{"n_layer": 8, "n_kv_head": 3, "vocab_size": 2048, "qk_norm": true, "attn_scale": 0.198, "init": "normal", "init_std_up": 0.051, "init_std_down": 0.00639, "lr_head": 0.00785, "schedule": "wsd", "decay_fraction": 0.782, "decay_shape": "linear", "doc_mask": true, "steps": 4475}
Each number is 500 + 50 x the weight over its row's rms, rounded and kept within 0 to 999. Layers, rows and columns count from 0. Numbers have three digits each. The size before them is the row's rms in percent of the matrix's.

# up: layer 3 MLP up, 384x96, rms 0.0884, rows 49-117, columns 0-95
# down: layer 3 MLP down (transposed), 384x96, rms 0.0884, rows 49-117, columns 0-95
up49 088:473424548559481475580553521509564485487563504475457529575543608515518549541435518531513551599542424494424483499515487557454491461453513383568522439503519474517579490550535442514539530406482519527529465371487435474520509614451418559492428576521511474532455555419555459525445483565486525535
down49 088:492445433495546495459536553463427505557488444550405543411469482497407484459472468497421391421469520469569531510470469569411513533536480535526466578457596489496481530538513517473448488549553542512577502571540523472519390559501466520530557480486552510515485611476627538505417497616479510532
up50 093:536517468535520510520417540557554493538552489466459475578404590532510491535509530536438438512537416436477440399528504463475440536403473485569501583520511405568532507520459518486558449513384458554529545462507458573524506470521539576494414602574537470485521381545501524528484515489439514404
down50 085:500576509472555440534514519452488482609468577468488576523584554425459498467452484482479499443467517379372423470586539508523473559503426534486518484537523582458513525511502507513566529409491438594516430430549504591473524507495502538531543477504397453400495443533557502504591570495456522501
up51 089:508474450437502552501472482474650423520521564515498465512498540597549526490417507497471515601531445500489554451476478528529568520515542549587530548495460391601448430519522491359574581439487498589498472572450479490501460514497513534467521480516525497462517525482544377537458469487520390469
down51 098:474500470526452533454582523481443536629502565502477544434579504420476458474468529468463559497498489469511548522522490491441432522631485597484508453482556500447496438507587427492574536532550461535513453499456491458528479476581481414447482468610548509614451494479489524476573409412407459471
up52 104:478571390486561530516504540482554521520449416467508592529526463455464521484506472481572407550444441504518516392541477504538562417514386456453510575547530544532557474414503500497569551484453485487494594531504561563483504472529570574518487535524439430519539414486500435442543537473559474366
down52 106:605511550536435430421508609455513490494488547461442574489450436479424472476540502524458459638465524511466577427529499506463457515526534467482512515503405545410477523530533479475419546521544564560532500486532464527526525444464459542485394493401566523496469582556435491477642555511505494521
up53 086:491477430576419469434530454488473514542483542428544457512548454550438484490472461468565505456566508571454567471500564378567514543577461401508566491516493531589626504512495458511505574529478596532519578542507446633495426490458394462466541533460528512511478496583510502483530450515457482541
down53 085:504378464547531555518462493507536501561431497559506388504585444459521515488491448484522503498486470543529436570519436505550525457577528471479507476607416425573492537494527432498521565431578470506494550463498506528460494454499473538419560424569523532526506455573512513655531369426520514477
up54 089:521542578526549603524496504403483535514609508467506542510495464444566611531483400424504490454485527459489479503397485492513483534493457431525481547553420513419553572415429522431468512513486591426433514561479505603505477404402483505402576540527452490500506567486524479513511509508479458532
down54 095:598515523560539542438545521568432419470484575495544456472543510438537522455511432576467463517490507428558518518557597512464461557585586468570514504505469449474472548458477592408470534394452528370437462573530442476486487542515544464484444547510415436507535467444456465445432509527547500493
up55 111:494586529500511466604476482535532443510481464476492515473538525446456538491414482419531446491510530510480555405501574524576558532521512515495511624652536445462534399467417477503571504470464527495555438538376521494534454444484470494393556544518488504384518536550462486533446507435506540448
down55 109:432469504564405465547479445576513477579392497581460393530487405512536492492579555541475489521521558508383634439514494534498472403471433602487497518419461473571525570559519549491531501504528419461479474507548392481483520521543499455444516514575515481466500533513520506511509526536573504442
up56 093:504562461521565481469494416368470575574523477433565547570430484539557492529504455493524542477524548542501533489465558498497429595496505494485476560573559421476499379464387554495518589607535562453430516478554458496487430481450502495473607463537511543474548441505528466411437485509499477510
down56 096:488489542505525438530477484524440499548549494623516559442521491567495574503603433550581470562530462442468466489482513515460412418526542448383545443522496466544472390515447515480459438552582426516495551419537467416549544523500448482429511553476563504500548459443429596499478480576546537479
up57 104:420572424450503499503511491502551572474536422418488526575547467563448459544529470509569489493455487491529523504489487443470481556453498400605530492586554508536624515411538491509468540582444455512579473554438456516418446383481575573553513488542464515562533454423588481535487453471503492526
down57 108:530567476451556527509483548587483552520492447486457566567479464507468464537503586491572523477446469359416429534492488486565462499464535445562539383518496611507459588467507461499417529526467444574472441570443463486430545456523575411599527476564495505444433478523542475509464459499561502475
up58 104:495553472555459491488538501539642415506519548468554482514419491534526607485501451502487515460539519556531510473574463578555482506426474505628455515532522387398559495525509507509444554529448589524392506513543456527466535500493480497495478529515454439515530455520472420496345573427460487483
down58 097:562570468488486589489484577489500561438424469532504489425511494476582512476473492407575514545452477528402466470570543470534536514449541533516467455515484442532548513541463534483517487586510623553393494424470471482428460505543524495582494560472499495435505441511524476482611401402517515624
up59 090:498480446496486454505515527417508460517558449495460524573527435532509485516464376464540543395487451432471453540442514479485491554498523424439487541488570475541565472524511500536518570545542488501524433460542490525625400514468543554469561463657401531526600466457556545530418455502533423510
down59 089:553598467526355517500507468507491521488510464492652540515531473473509487400483510558539501519490491481517482523574513459562594588458494392530467467478467603549512471552566531587464474446482371576522509437463456457545602426440466462489497474431541510472508451500494559505457485493514455462
up60 085:456525457568472430522424402590524541523534470513538526485389437495456470416383480446528574451489434527495558465575561583581553501491525513451579483508487502581464491577513515455542564500488505500573479461453459558528542567505538514510412471451410480505566523446529427587449485423524471488
down60 094:561520468480487501459495533523444455561519504470567535443569465375509471451485431500470463401523484441493558539533478481488503619509440533485410505520556422577558510450526422573633528529600422452515502407506488476542448540550524471497447462550517489528501440505514579508582560545481402493
up61 100:617471599439601499503449499506503592524556402479544560472452519458468562446482417543557575480369424493432544529438564524520492534434502437509453560499409521519564565517479498557417565535491564429520484496509538521501537494537497504484547565554493437570487466455474435526494416470486517469
down61 107:557482494549550507459548533619562376447400569526494483576467464547569388503580577514509522470608510509502444485483568554480452527511426434515438493468464479544500527437528458499491485462485518495539393442456515511487446487543510524523558490487411482532509442515400428476431519598506501579
up62 108:452454521476557541584528457469492471530569489532426475580406597563514518469487425463466542543470509567408508568508487502548458425473469501564550587575502524614471547507442469446508487480401421410450561385504473523471460550456487478502547603550521450585487505490555497508485462469556465494
down62 111:368395540484539464458546619439501498490494434509523497400551508402567549505512511472541494475444460403551546501542515515517543434494524455456543584443505622500474567565562524437438501461496598569466546502471527522560528468541501466578472480548452465439502460491453485540561449427476525538
up63 095:489554494503510520526582462506480563520471474458510566458505493595521526487511571511519488501584449510515572530436621436501499568450499401510412506539490406571539445482373487471438591457525508530412488417477510508464523484525485519457513575491528583510496540530477481495437441591396376529
down63 086:457546483549462461471495474552535460534510488430600613402499503477461492615473461541587528523535510414497421502501421529487543425542560478427493526473536469454524467423532517545535551548498556514439416376481567466569588532498506476564412459586470540502590496462507439547533496501469512460
up64 094:565481385470441440608560404521521463461505504499501460585526572487518501514544591537501436499527436553553542536508574466512441464403481472475545450513584444473581510530434520507535521455425528501479590560507445491480524425455498590524535534538531537504525397411500369459465463511493519476
down64 101:439460544473484448577452474536464525475481487450437474478569520570520543560498406517394496491488530520445604413485481464349541481554535535485465518499584555501557562564409393583535480517413494511530509467484450493472532546432444533512528444529466429468481534601538527530549545469572549502
up65 109:588529502550524464571483460453520522456471558470518512551473450439545526505495431543524616489471366510549504452400474541523511511558454495519473451575537515561473439503483587506572568405335475421526486478552508476517522503466598480479567456504512480523423551527567519464452410456466511522
down65 105:473488501480558487473580617519441491497470531547510442529486399503384472481465459492585491492508503500549450522589542468460432533495522575494476556475524576504524579472462485501490574574482576484447541434555471478474638498436551527447519457515454393501429502523451407604473421563534519527
up66 107:515534522459501532571529400538489497511481519522473542606413571479440553535452536537543415522488507621459496547474436499538575410490383468623547524501519466512535522452501531532483549531503481473574359513458445538444481498464545518390477488508481432567491419435505487513500550422544480485
down66 103:470410540487529456467598499517500486576511579548415632532463554485415509483501513516510506439537569552465495474550491538506472475417500587513470569454472530452489578490514502489520408535550355530558474508488542469456582550520479436433519511504357489477410427516481574534512461538480465522
up67 094:525490489452463456557510566565506424517500514504387525574436510565522493560489513423490440449536434576580506460476530439484471513520484435463442486534574556567492421497488479508548532559424502519444457529454385561429526512493537488549633483550460453439523362503540499578498466449550564468
down67 089:424446467465514480438539506621462485559530502507525443515483490539559567472585497539518492546427458552534544551538520440408539551497489377490443450589496536496516531481542494599368484380514482503451503443579454478502432515565514467553479438548460460504602430459488508502502507585493551453
up68 098:535610577511478457489569484511657512441477482465456469525445567580488574569535398567437476549450413524563536474505507459524461426501522490513536481564428468547466455534459477419541457546501559565561392475513488451602534463454534485456476493520518483621497507482517483458464435528506455504
down68 102:490582560534553460481533574474504489472454501542556445468484474526484545480669480490509431508567569454504540535568427461514495478542552611456602429550484464464530566529600458504422449500563495519449502492510501482427481473522467476439425469573491638526474471411494476451475458536457469440
up69 084:480488479532499435514517547579597401428517516395421469549465543511464465495532525430413518509563417553547505442463484442467503562468516488558509488541490440614512435515497409556516568491497531483554520404508518518437467564444547467517476533472409482559545395527626529461426475517489500453
down69 081:426440489515455491438512480468504539573504522489498530500533480484407576475535534366434574487464512522548442485569562423397414581480487424552472550487495481450427547442484503631446540516430468432462562550578526531499429533443517532566534454588477542531499472515504566547488501473568486561
up70 092:473485466527522542609603478449479569444558538393483455467521467542609602510388475496518446515494396603481570560523472465502571486450509513514496468466575527460475441394491520488579486487558503530444410579498467547483523506522498496515505489565469437483540514533485415482446481609446486501
down70 097:467540460505583469467485460477516474463529477502512527455563460492495460510480476593413615366555486578421558530515587478456564580570550493529470557362521552457511524495512434464488494457556451432541481529534486442523525539525519514494435470580535414452610559561422471470485451459466498507
up71 109:521490513434421568472453441530524489549489515449485485545510600541516506517484373486488503503563445595368429462432492497527512499495446515541509455525563488551506432479423442485611498630457605471535531472454505506507500553540428544504617480557444507497526443478512490471396550494491514426
down71 110:568518543466505434442602429577389493523532476512559490462540524574514524516500465483531491486521554474473516465442553462594544449523531525505410384549556483440450525458521570527579432520513493512501462471483544406445490445384459543611529514375489446477580537521510507474514491490529580445
up72 106:472443535438558449420462435512548414473502615518567502503534546497523511578464459512475513484519517460506534539450467568473551505566506523405478470531623500520535455391517454448515556536437497407514460464433483491514557555478582527439569566599458545509562453598489430544500527447456418511
down72 108:478512471510451575399458467530545508484467555569532545568481499456484515435443543472622514547459515522532536513497479523536469514491562530395502396562535518474393451465459493506432442612393577548496457473473566450582557485465561385440487502537516520426434503506555522581554516498485502540
up73 104:478565604519587517439507485446483611537575497482472569505594529482524534497446365331501534473474519480550447446517526510551541521501523531455508490474435483452489443466492543462509474550380550474421483483381481526538470534488448496438521464487560535497454543489516515445448554574506415517
down73 104:452528532498535502472491491517535450509485466546400472566558553512488431493532476487464568528508573440582459465588538430443485524497498476432570454497482425510626513415456579482490438476427458451467542545498476438534521462584447436464414577508477486494454643441546517557459529600532548525
up74 108:576516490505523525446517407389461467430474488515445475582581480480545530483503515474505429501513501491545570492518503483576530588461471494570387463515580550556468589415524569456463574467531554558549585529480449560453401444504491502413484557457473502513517439550524455608477577442468495477
down74 098:509523488470462443437476530540526581500380454535517536503503377425525500487559419513551503480492608523599544484576458535519486493546469454522434627437444505442568485545493530493510403521564450447453491478499533429465490527575528484452519512522568635536446546503425497460493471528481486593
up75 105:553506579569524411425547502477527534476479443460540481583457477480533544433453552487519467602504510525520492461457463479531454530455440437484568504510510457535545441555444538452481466546518520530525494463520475495489483633462439478404509480498412470491519621479610472522524660566399494454
down75 112:546509549526466510494555449493455515416431557517530548488465403551572438466506542539499460570474450447468457570434485549558518472535511410508470536564474474473504580463499460527475366609493439508537401605482453485450600518437614473516516487530521552493485629429488491463538509489517479492
up76 108:525498475472528575594499464390517530490654475518522519439468476486508546491361443486484550470534485558495535583413480444495487483509432507465482555596514501471493502481480567452515582490543579421538508574485485507542550462441499542463467459554418422464499483531598449580521479497410498418
down76 116:491505555575522537422494495535442413386408477573522519518532550549485434542441503496410524391596510536473498500528557476518527553525453575505519550424497431566525550504575404423474489508474444479462469508548472549507453539575538440406541503449598493540522466486462525395408472488511519505
up77 103:494485484490495529556461446472495546472663520432416554459497486534408594542490396475573573485471492520432589475526511566535437447555447445560477515474517535446517496574409543499553490533510474533581488464487495563496576464407419538452520513486475518472471525413562492560586462487473521422
down77 108:560464409548564503416493399539525460384528486540524523530523444487557430519450556460587505486536525544463515481467541505495500546475523588541524486479446499466589545567521445450519453492535386476451434466572531484542532475567474396522540556537605430599470452492509480442485439486420468431
up78 109:505527482440581495551572451468500549509541593463480538555466550471515551444537573538441515558519467530395509504337513517494432526540507437487492544509512383521454471381549478493553472464518502402444438541434430524535482575486484550457545605448514532501519539499543432511469580495524435459
down78 107:427507438535486537567521502529434624530495560562505595401480499511444544547548513467444454459526497468484508555365492492494497416516524473457502429512546555496415516499546511533608436398552511588424475502522497493498510560563384485466498468433509470528502533459565483481518480598582445471
up79 106:484508530479558503527483449483522556516474477429576589474517514459472465503496537461435499572444501496527542541457597434592520545346418504505456475507527419478447487520359584485469527581381508455525492557491516521520465542483584488478507459521525532540625483531533463493527460600436523450
down79 091:469534576473487487576470548466410416523460618564407509374489501505509542512510573560539489421484456531540578475433547464521459523471470581590502555482440461539460464478511531498522569477591483521446559499412557504427422372552479454498541397483527468539525497532490520485537507528449523488
up80 084:485518484438568525583443454506606510542621474458460512568457559442456550506444443406489518514495549511445502535490501588525491585531548445449430467462517393485467455454450538363517484446536595487515563517440443520508458568414537469503483555500419465488506552470521437558503461530475445447
down80 087:569453488499467494577539498540532424599553562529561483466440447547404594444454500479481466541511526405529524476609540523410454529524513410510506504453500581495512404517551458504440444432486450483502438638442546521539509522529577455534420534600443511490452492473489497502509538423462490475
up81 099:535483466557490574434478482525573487537557593557541527540571562482522533440494510491548513594430409443428494520476579529474515533434460416493593547560478464522578493478473460432597443448439458488450452526433463552531500433467459526397556581472512495540508575453497399502428531510538487554
down81 102:450525506458565450548517533515474507477536462572620564495426414530520528428469510521448462472511422513490463491459547445418427544509477533425544501565624527521519526498486455514596514514594539443477522573428525483471478588394403456445478511499503581472529580519503574457500461448564454434
up82 105:520529478476522509559546468440515614477583477494564574549466512428449520550372454501510531412503471483535456554431485431520451516518503389487501609505515565432575553575487539467450577567494616389483456535538521497460510484462472525454460480577522517487484508471540440538517484508511458386
down82 119:426415510537473463510441515523517414369439468471512518504495481506536499484534548522432562452564475552523570443550604498525618594509492527542492490497553465609483521432504427511535492432497378560443478468551472531534474515523511538453563536411458526515525420539481560431418481466539579486
up83 093:536492480612459431568519464481480474499494566476466551464434509489533450590506457545458523591499476566454495484494457564523468524560379555481508442479445454573600571489460559462481492522393479569521400467502523502462458571481575500502505499549474510541546463544564420613406521538422556495
down83 079:546493473440526560542432518491520532511473509523557566360496479460498442562504506448592545423496398508448526444483463463525496512536459676537489489462413481458503620547535574536519467463537545461520442497573484433520484486474509421484517482517481580514462502509472413557528537533499630533
up84 110:502593501476444447492482472440521506425542592427492542601522405461564506438506563500439543507542555518533529490495476416561437476441481452471565462518451566626533468485512535474520449456430544461508484442463471521580446468527556554483526598503413497449529534446467495637475552483446434469
down84 111:424565577568513434515471534523494474542528511454426472514496532438432509499551489508489482527446566573446643460552498462542459481528550514501516556503510465483538463516610490495469578456511451474490381540463414511495533560526495362504516405480497597487455563482537531611442530443412483480
up85 104:577450464594514577534520504427543443433464411419516588487532463509458541457481416573528506554561483556563586489584495506488539585470465438524551515539533483489538461464487562484451421515515490448563499406445484450411452438540507482486471578483511534551474586591490476470434541604490507451
down85 100:568532541473544468485415530457508490518505456570471392486510519560583446521499535465528456551524533461443394513422486519567457545539462458502557599553409467446480413450580493513515398455506519478439600484386459506542473492526501521557520523467593513434430512536598576506500508577531487484
up86 102:529534484480553450535443443582487513436595452523475599504484499528474494550429491584418467503553467465506508490426548406523435443505509364527549475593591423541564494511538402411592587442455518528525451510495472479418520533528473537479531477500569533456493511522560509485527495517581420517
down86 109:438524538599446493414470506515500545498458503468433546466566524369472542579559431532533495508450562456443480515525434447454455559461509383441549433441510562458507489456561540458534458470548477507611509524534469444473502602452479443592512514498561521438591542496488468382514512499518531542
up87 089:475639501540546391528482469522537577364606484462509477435570519528444453497493521471479535466561481555447536515488496637450541520431433550450453519630494480532401481571500506453499480469504525510494464459505511487552485590529452519487526424550531544504552505543494442490534530507558529407
down87 100:569496495430407492623424552513520517406488500466394521520459501553563487526517462566549457416478503530587531419433437522424520473519509547461475409485483519572518558500458619573491476461508581486500496461470521550429522599488583466516449521541525454452490540568463469532466555590504457498
up88 104:486454546563616493493530396531601457462530579480555446474622480461479494558452427486511478512592448470501511472472433510607543411524517474488484435522620507476560522538524544491484488441441561555514564419453531459469449531514495496515547451472466433541494438544466477574488597538488554435
down88 103:504506513495455509503491430520540455479534480532462502565451420473464450477501416569548482525477507528504460576384484532541512517473520456442423446553513494527413465597513485626503451472491454457563488501506486446579388530536448545498560561511547385498505592407581518596483560540596524508
up89 123:554487435573544418476532470464509611473614584568417548491548458554499527604486460515531484523519481547469515541430437555468472416474565543596591565562499539536504495539411517444530478470444538542462472445454399555445429492464502561491542481533562447511568493485514444500458454457528441513
down89 112:455542510501520548572494547404563490485502429479521558445560543441562513456427528517461486527529416493393461664457502603519518559464533464598383545527518551513569487499518488513420563466468469501462418546444554488506442535542472445485509456503547515479448486530462417470545463447442529565
up90 073:492461448587569581439591538540559443481389463570477538585571542510559385502527549532426572420623512569441474587505478472466487486529478556507524476540472509483447435486515481507538517502570506509566464496480553466524561392511474497535447451520434414437478547468541487550505426470495484518
down90 070:564559600380487392526441507468438567547624568408545464381441467498465613476538482459579448559374495448563513438498525509503493492427538455508510482464496511473507535523454510539483459522453519485470535515525501488416502557497468489491552576492528536587465457521466558457521575507520495531
up91 105:538558532504457432509474539482484415493581416601440491505493576539509525500478549496513603497557460455436591512430571576487550555455465501507518561543474516517536461468443511432471502458440466490555518560494373512426538549445502574505418512433496490517461411522477451621517399490553561505
down91 108:450592562474499505540532509534497518431461580449402475536582456472566488507509511559518461496510505439497458522491446473556517507600562520577494488464483637525496427423414468437479491509499464625419495518514457421450531458444610570489540565422497477523435450563500461427523457546511547506
up92 102:483563524458558442538510370475515539475490523488484631506546544451531475550518517470510495579568451491536444382471457571598484575562410488487509453491507416542484528473449487511566465486521512400458467494437522481465508565499535495519550475488504493463657474487515384555440462579475477534
down92 094:532443540477535469570483525441480525558610523527458457457564532491518392400494477432499560462527468551485515434488533464562547557474470512528480434418459453487458541536474573519542496452491531462557405488494520436534478501533512388664509495494491460434506595568463440540530484528506624460
up93 089:510493505371594577543504480415538587507524522445515448533473526464614464579469468418529558459428506470531449492450440402510498547483521466538482630488449534488548517551440481547408503599477591414464519534527547497480524483522485482483486516581550543521488475515500482528521407529535420421
down93 094:514492492445511484558529529516452570722560543382456542404485488497515516415520443476490494531370513416473484518514527481407396523501542459507543476523523517503471479562475498538470475440441550582531506549528468547494508544458504436493487522578485435537486446554487582480525570507498459537
up94 103:471598466514484528521553419557521545455466548491523397498514497429462614545519510526478447564479508617566593489476461480569530562468456469414487472496564500497550533459545531449407435457450578526467508538458500561520479512541452478471535680502486561472531543465542438461535494506455419486
down94 104:470518508478504433525546478486422488543426431562460507552520508523525567516510511580515350546528430466494592508507456588503455546452502477412500498567484486475494467555468483558501462525490463653506452537472403461551622539448464465536536575439536460462457465518516589535497420432551507449
up95 093:569519449532588523522504469527459416473474537435466425557465511491495553550448567531487431565517479462562468474521514496504505454520414517543472493566450431606533477573461547444492416488467528442472539583528558513494551540422580534410580519485461493486531485473447528521508472618395370440
down95 095:490482490512491384521499552525462430471471525554530466552440487524442509431451522552538469555429632497517466515504460412479541481598495518516504494499437477436508395493565574456534405478398464480576544550444602493481582591545563498471484502463464548501527483457464530416532494613540540538
up96 101:566553484535451500420479481492597469497515451461563499492389575481511468458418442525520385450535449524438514500477596433487500505447387520574603493497466538525572422523501503447460522525413472532537547520473461613543478549578530558551571539481511426537519536480439425495502547436535526521
down96 098:441533435502463608473437490575523605525468466458458457448553531439521583423539460534539500543457456494478440480525513480435411489520506558517504470477509478471461519604401499462515539514497486504497532490508498514570480390415457578598496381554495517546429600507534459484536538521559408578
up97 102:481610443543562528438565473523577554511557464486507590553533583475469552559447465562523568474494433522438457544547505461526519508474455459509564537466443515462552510526524520447509516576454586406490477474470499552516494484442454566475431482611515401482422527420562477571522454477488485360
down97 108:494424423568503577491583505535466515606392515548401608549545567535390468531490536532500595489519492439461460510494470565405455494450505523532459458456525459500515532474600520496453448469486391514550414528569504517507474453539560480507537459562439482512492548459552557428450489472448552505
up98 093:440473538524513500507415406550492525368504595499425438614441505594517447499494470403501532612482457461489490477428497585562452504522459472497497564544551491507456529524512416528472534508495492445496458608508489577543482448572617539475530506481510416530555420493522459533509514451519523560
down98 087:533515425444471556519523517473482484581498541524447559469468415457481476581490539479493464405521490468513438482516498536554439483523545502534523563507500529545537640591511435598484541522608504448420502584558450509539462550530461352414389443530474575480433499518519547510485478533471471468
up99 092:468560489612390514517590496530515479506523458480527559492477482476517422511380430516574458520543506500597533567487466572559473476481527510557512455553475469557534498522390536527529563557500491468529446495470458516446481551497479482525502600515474445572478376537540462504404547423500539363
down99 091:434455408502513511522435650564484519575541506498460534384518594470501523474462416553460524481482529527523525498553582504468463506488501406480451483541413527440566496509550526534490463368455547529577502470526543368535545462505506536508445536461442522514501534540517452485450467553443594562
up100 109:446532518514471501511607491464575561534550540516468420539555572571521456479475493538434427519520399522570516464420553452544512435436500461464473550525532425615497425467421585457490543546465479408538570507422500504429470539486499538526619466502632497527458434461486509480472487505451494500
down100 106:461435548460619485456605448395504534607525546517464477481569547609465493484456444549457485440577481506517566517483516580492575456464476524534399504481537463519491383496546538471537480509429445558455475560465526458416512453469537546528587449486463540510481496465562463380487485472499541535
up101 101:498456549544507526455497502515450580479473476491443459597507487513405521433483524488492553568407447559418479491477437501596539613523544457476563487577496393481493537488420511517474438442497551524410562528423478539478496492547513668499454531423547493451555515507554425489480496515551537435
down101 108:386510522531524480532428466527505470420557474528555506541442370491478482417456587516530475517554408477455336575451487500553541541535571547563493475436546566478464502513499529522528477432495522481517536530485500524491484428479529596461470457511544440560517561510439514578532551452601442428
up102 096:563446472484501495508509452473550446549546549403546519500456515413533421519440501596515559469441526514474470442469474585553472466528533496523466531478504459434462452462560469427513508507490458522554354472493483537533479530381527506486549578559408564428484573532489380562465567499568405491
down102 100:496424513509522484539506485433504564469412578555492498501474402388547497453505506526492488519549586480484572434455592527511467493521488559452414485553412534503508513492497436611571522421529501431450433558495534554477364511531619589457464517527547490535487454491476461521559555525480545428
up103 091:503464503577468510542499472503496508526516443538461570521474507459502485535414395560573550514450440484449555491475412529563559414569398512586555477491424448600547517384493530554524511589453489485557432481453400511435582473498519520428491570504457488558464493543513428565441478457470541535
down103 095:482421382489542547498404464476499502619499513580461505457521450471492525507403480478477390372510473560471532480519569501559519514515446555516489481473469552563495516417574470503509424498552519593560467462514609537477473422532483525492480482579566531476547526540565419527559578437471460499
up104 097:493626480484514501463560438572544491452512483526578540501454528435419576450520549555424431526562415514514476475521499492512550517483497450473550564507543485464475543553569558522539505532435540397454538397504482594433471519424490545427508495554572476488451504444580396469430557432532464431
down104 103:624576542410509506489496494486489569542494455482524488485589556505512509514551558576547440446488536411371445505437536483541440516516532467508469498470541506383509457565499444539553486549385599444524581495461538491494519486464410485518466503502515425409570520515452543479546517535467391544
up105 116:527485587462540441544550439498606498518507515415456462515531548492535434474452381504454469511534502564535567367541476507524483576514496484648571485531507417512461468532462455432573516571501600511577506439458500501488457400551515486475574465523495424464518540524549490549456503430449526503
down105 110:393518509512545448548599510512433448536497535456425587454543473453557548506447490521380412531453579475539518447464552578520489513519540525486527418459509523473443536609416489483634559474542539560557451408394462491470508468479480476490524513486475471461556520522418501481530583539464498529
up106 114:569479471473469465505539485395454491503540461530511470535483523505517491498389483518593518500541511530498500463504580612490485459531523553559653554550491489527608453478555513449530585461512547547533490487498374470404416462446463496476452520519436536446506420491529473437424516367524494535
down106 103:489542557480488436440511583428460512550488464647401513556482476506495458448471499489557551360469476510413516526520509587545497449443543569520482578514467456583552463457568495465492511536523552555493434508506547464487380428568419424508494501480508529476532494561557505461486390489548522538
up107 086:449508521429455492580466458457479489576468503486532544542559463505500618511480419479450482409513489497472525492498521466448452518557427467498492534527565568475570512516590603541606591487515629441464498462506465523467459555348575514473463425511512510521563478478504474489422565480452581517
down107 092:558473520480579489507482481493433561634531503483494473438506416507510520519433531483481486476503516445421472579535493499624475504536466508488559489504495470511462482508506449451524571562575649456583532525556558455421516392501420467523504523406527458454452461569440541434510586499484408450
up108 103:538496501510464500576524415511483544420532506464529529535502490532458495603491559452589467522553500518445443408421568495490657530534480505464597482554482508557480539452506598360424475538480557539592520467386470492451478468551516495486479441553455544489475491503521418450498538481422478508
down108 101:512472603483595575451512572455552516587475518506567486495496526446380462540427536512540481520468463538527435507532501543581598530509426585491458472508443483483433509565503507490526564407522399500540509412590418550534448533475450439504417444515418508434483570525502540413527494506514481525
up109 098:522510501515451485543528488481525487491486490514535504477469503540541497508536559537540436557550418603541610386435433491501544469507515437605485630523457387433600455478516541488568535527475570536523447417490474584418499440469470526536475480522555530419456476491494469525445549443426401515
down109 087:408607524531488452499493426476486534454551552526450517380486445482509512517441585473444480472519480548552486502559547488553488441530514483462461447499497427406556493492531433493584598550582535528529559440489446422443574402557431499579583510535486532471514540463463544463589416514500555464
up110 106:514534526576476443485474454516568424454531621481500465573473476451405518592516417465513526495582417545528445510509554485497606423493514485518482544516463514593534440474540587509519577489446451464529550496525479534531419444396493578432447579489418549492489483586503479398496480532542507518
down110 100:491541469483526520581494453557563469425496490437583551483427486507442481545556501485397551551513597420464554460434425456539518469455489521441568547464497456479507541486486380467568506568494458555448526449608556392544500487479522536481451475527540551526388457460485485459507527558584561574
up111 100:509537580472427397473482530465599502502487511488490562499497443541466533480516501405464463555498368518481523443495494486521516571461464463590451531533444418481511416458411594470409534506484535511384493481492512575547503466434487510548516637608525489455540444576553513492552472509529464514
down111 098:487527421487427396495539391487591514507445585557504524469462588564500457507466592536520540461560420517450490529455447460559470527525486521427470425636539495472491461504571474502498481580437526514571417519485521442471506437495473415551481445478491495479577571522556492470457485539554505616
up112 090:484525463503476494466592533552604415375472452517489484606488551492509568466520534504419453511567397499478500481515492505471572578422451464480502472537505445565513499471487509477584496495436508569464556421500429520489461499492487629519563595529372511484472419515513522574555506449521547450
down112 084:584461455445583484501515514460442519520553564492509520545594576431487554533615420451532524365517536423503476478532530484397497483505566487459506542482430530445566562591536477587471518510470557507563475484548606511467494481540486505521439497544484486396421453469409549494493511522437504435
up113 098:563525487520477425506528410484513497487529454538489443530523503501546553484480494487421440569477509591498507522426543531520615493475495548467576522559540499478525410547364494524417517455492459559452607492469465545406418477479610486423441456508441496518632489517420447477517470579528493502
down113 102:547540447480499474479538547534520496557495523528542598519441453525418470429547480450484513455468517556452488609607424550521447489487581605431525493646549396500486486558539577505489439485470486519555505446480515516470479484497467481500347534492476480588383477451490443494497494524546540502
up114 092:550556493539427510470565411499510525545494569512416466473506526403468499463409561521538444496593429490465498536571447462613503490507485500505484528560451481530481496502504674485525508598553496427596522434475512633462517465460419456466518477495475520486489549484421475526433590521498493502
down114 088:535482562398513499465437548490574512599452486522477473525439490459592514480579569564442452471509439459509563483478479477505433500427548484501479454447553584450446511533536545522498501424528449309545432531489416464582536529556565489531509514537510562485513501446483571439462553578470535467
up115 093:464518525506510442522470494522438468452556578478464575568461448573407503470465548437518494497470474454547497424479599543566489488479418429476536518498539509569549562468593528522421539361446500403527469528526515545456377482545532572461592473487524504540576486416473474482415510484532540455
down115 099:506530480508511541510546569482499535461549527512495606447488427455486500425442540450555443606419502480542394560473517616561509436506559502569551498527492546533531436443567437404568420445576478466421452472506513516410552510493589480468464434528537528536537476429486542456429563482457471485
up116 109:626452527540453483491516513460526497470497425537459530526433487510457578439474515516489519473462481501464565577585523553557596561498389518575514527452554466556490489559380543412405589449544511445395510581442453433507512485460568569405502483518492502478490510482443486436512514500561474476
down116 110:489547519529527533531495490496451449527581544565442592462469526513517480605531508485492512465461513422418630542653484469512435511500431523507463565541478473474474469531472482623488516474506444561419483593500441463484514489433494467572549435457529426428469488491508471589499459482536371481
up117 078:557450549555564467409499514567498476470434443514498497641469506473589415474542545474571617434505474434512496477528552471506522505495521487468509505461451500528592555544596442506394463574450529504463455447511573540506495478517463457480547553484563515525442504358434517444419517438538511485
down117 075:480534521381457565535497533431494547530632580458555423380522413500471603521500440490471441566424519533517514537485499547429490472505510483498544474530506497467402414457415561505571519446583497500506539557505451446510525520440530533552433436513458496500506491540577553573565537555441507477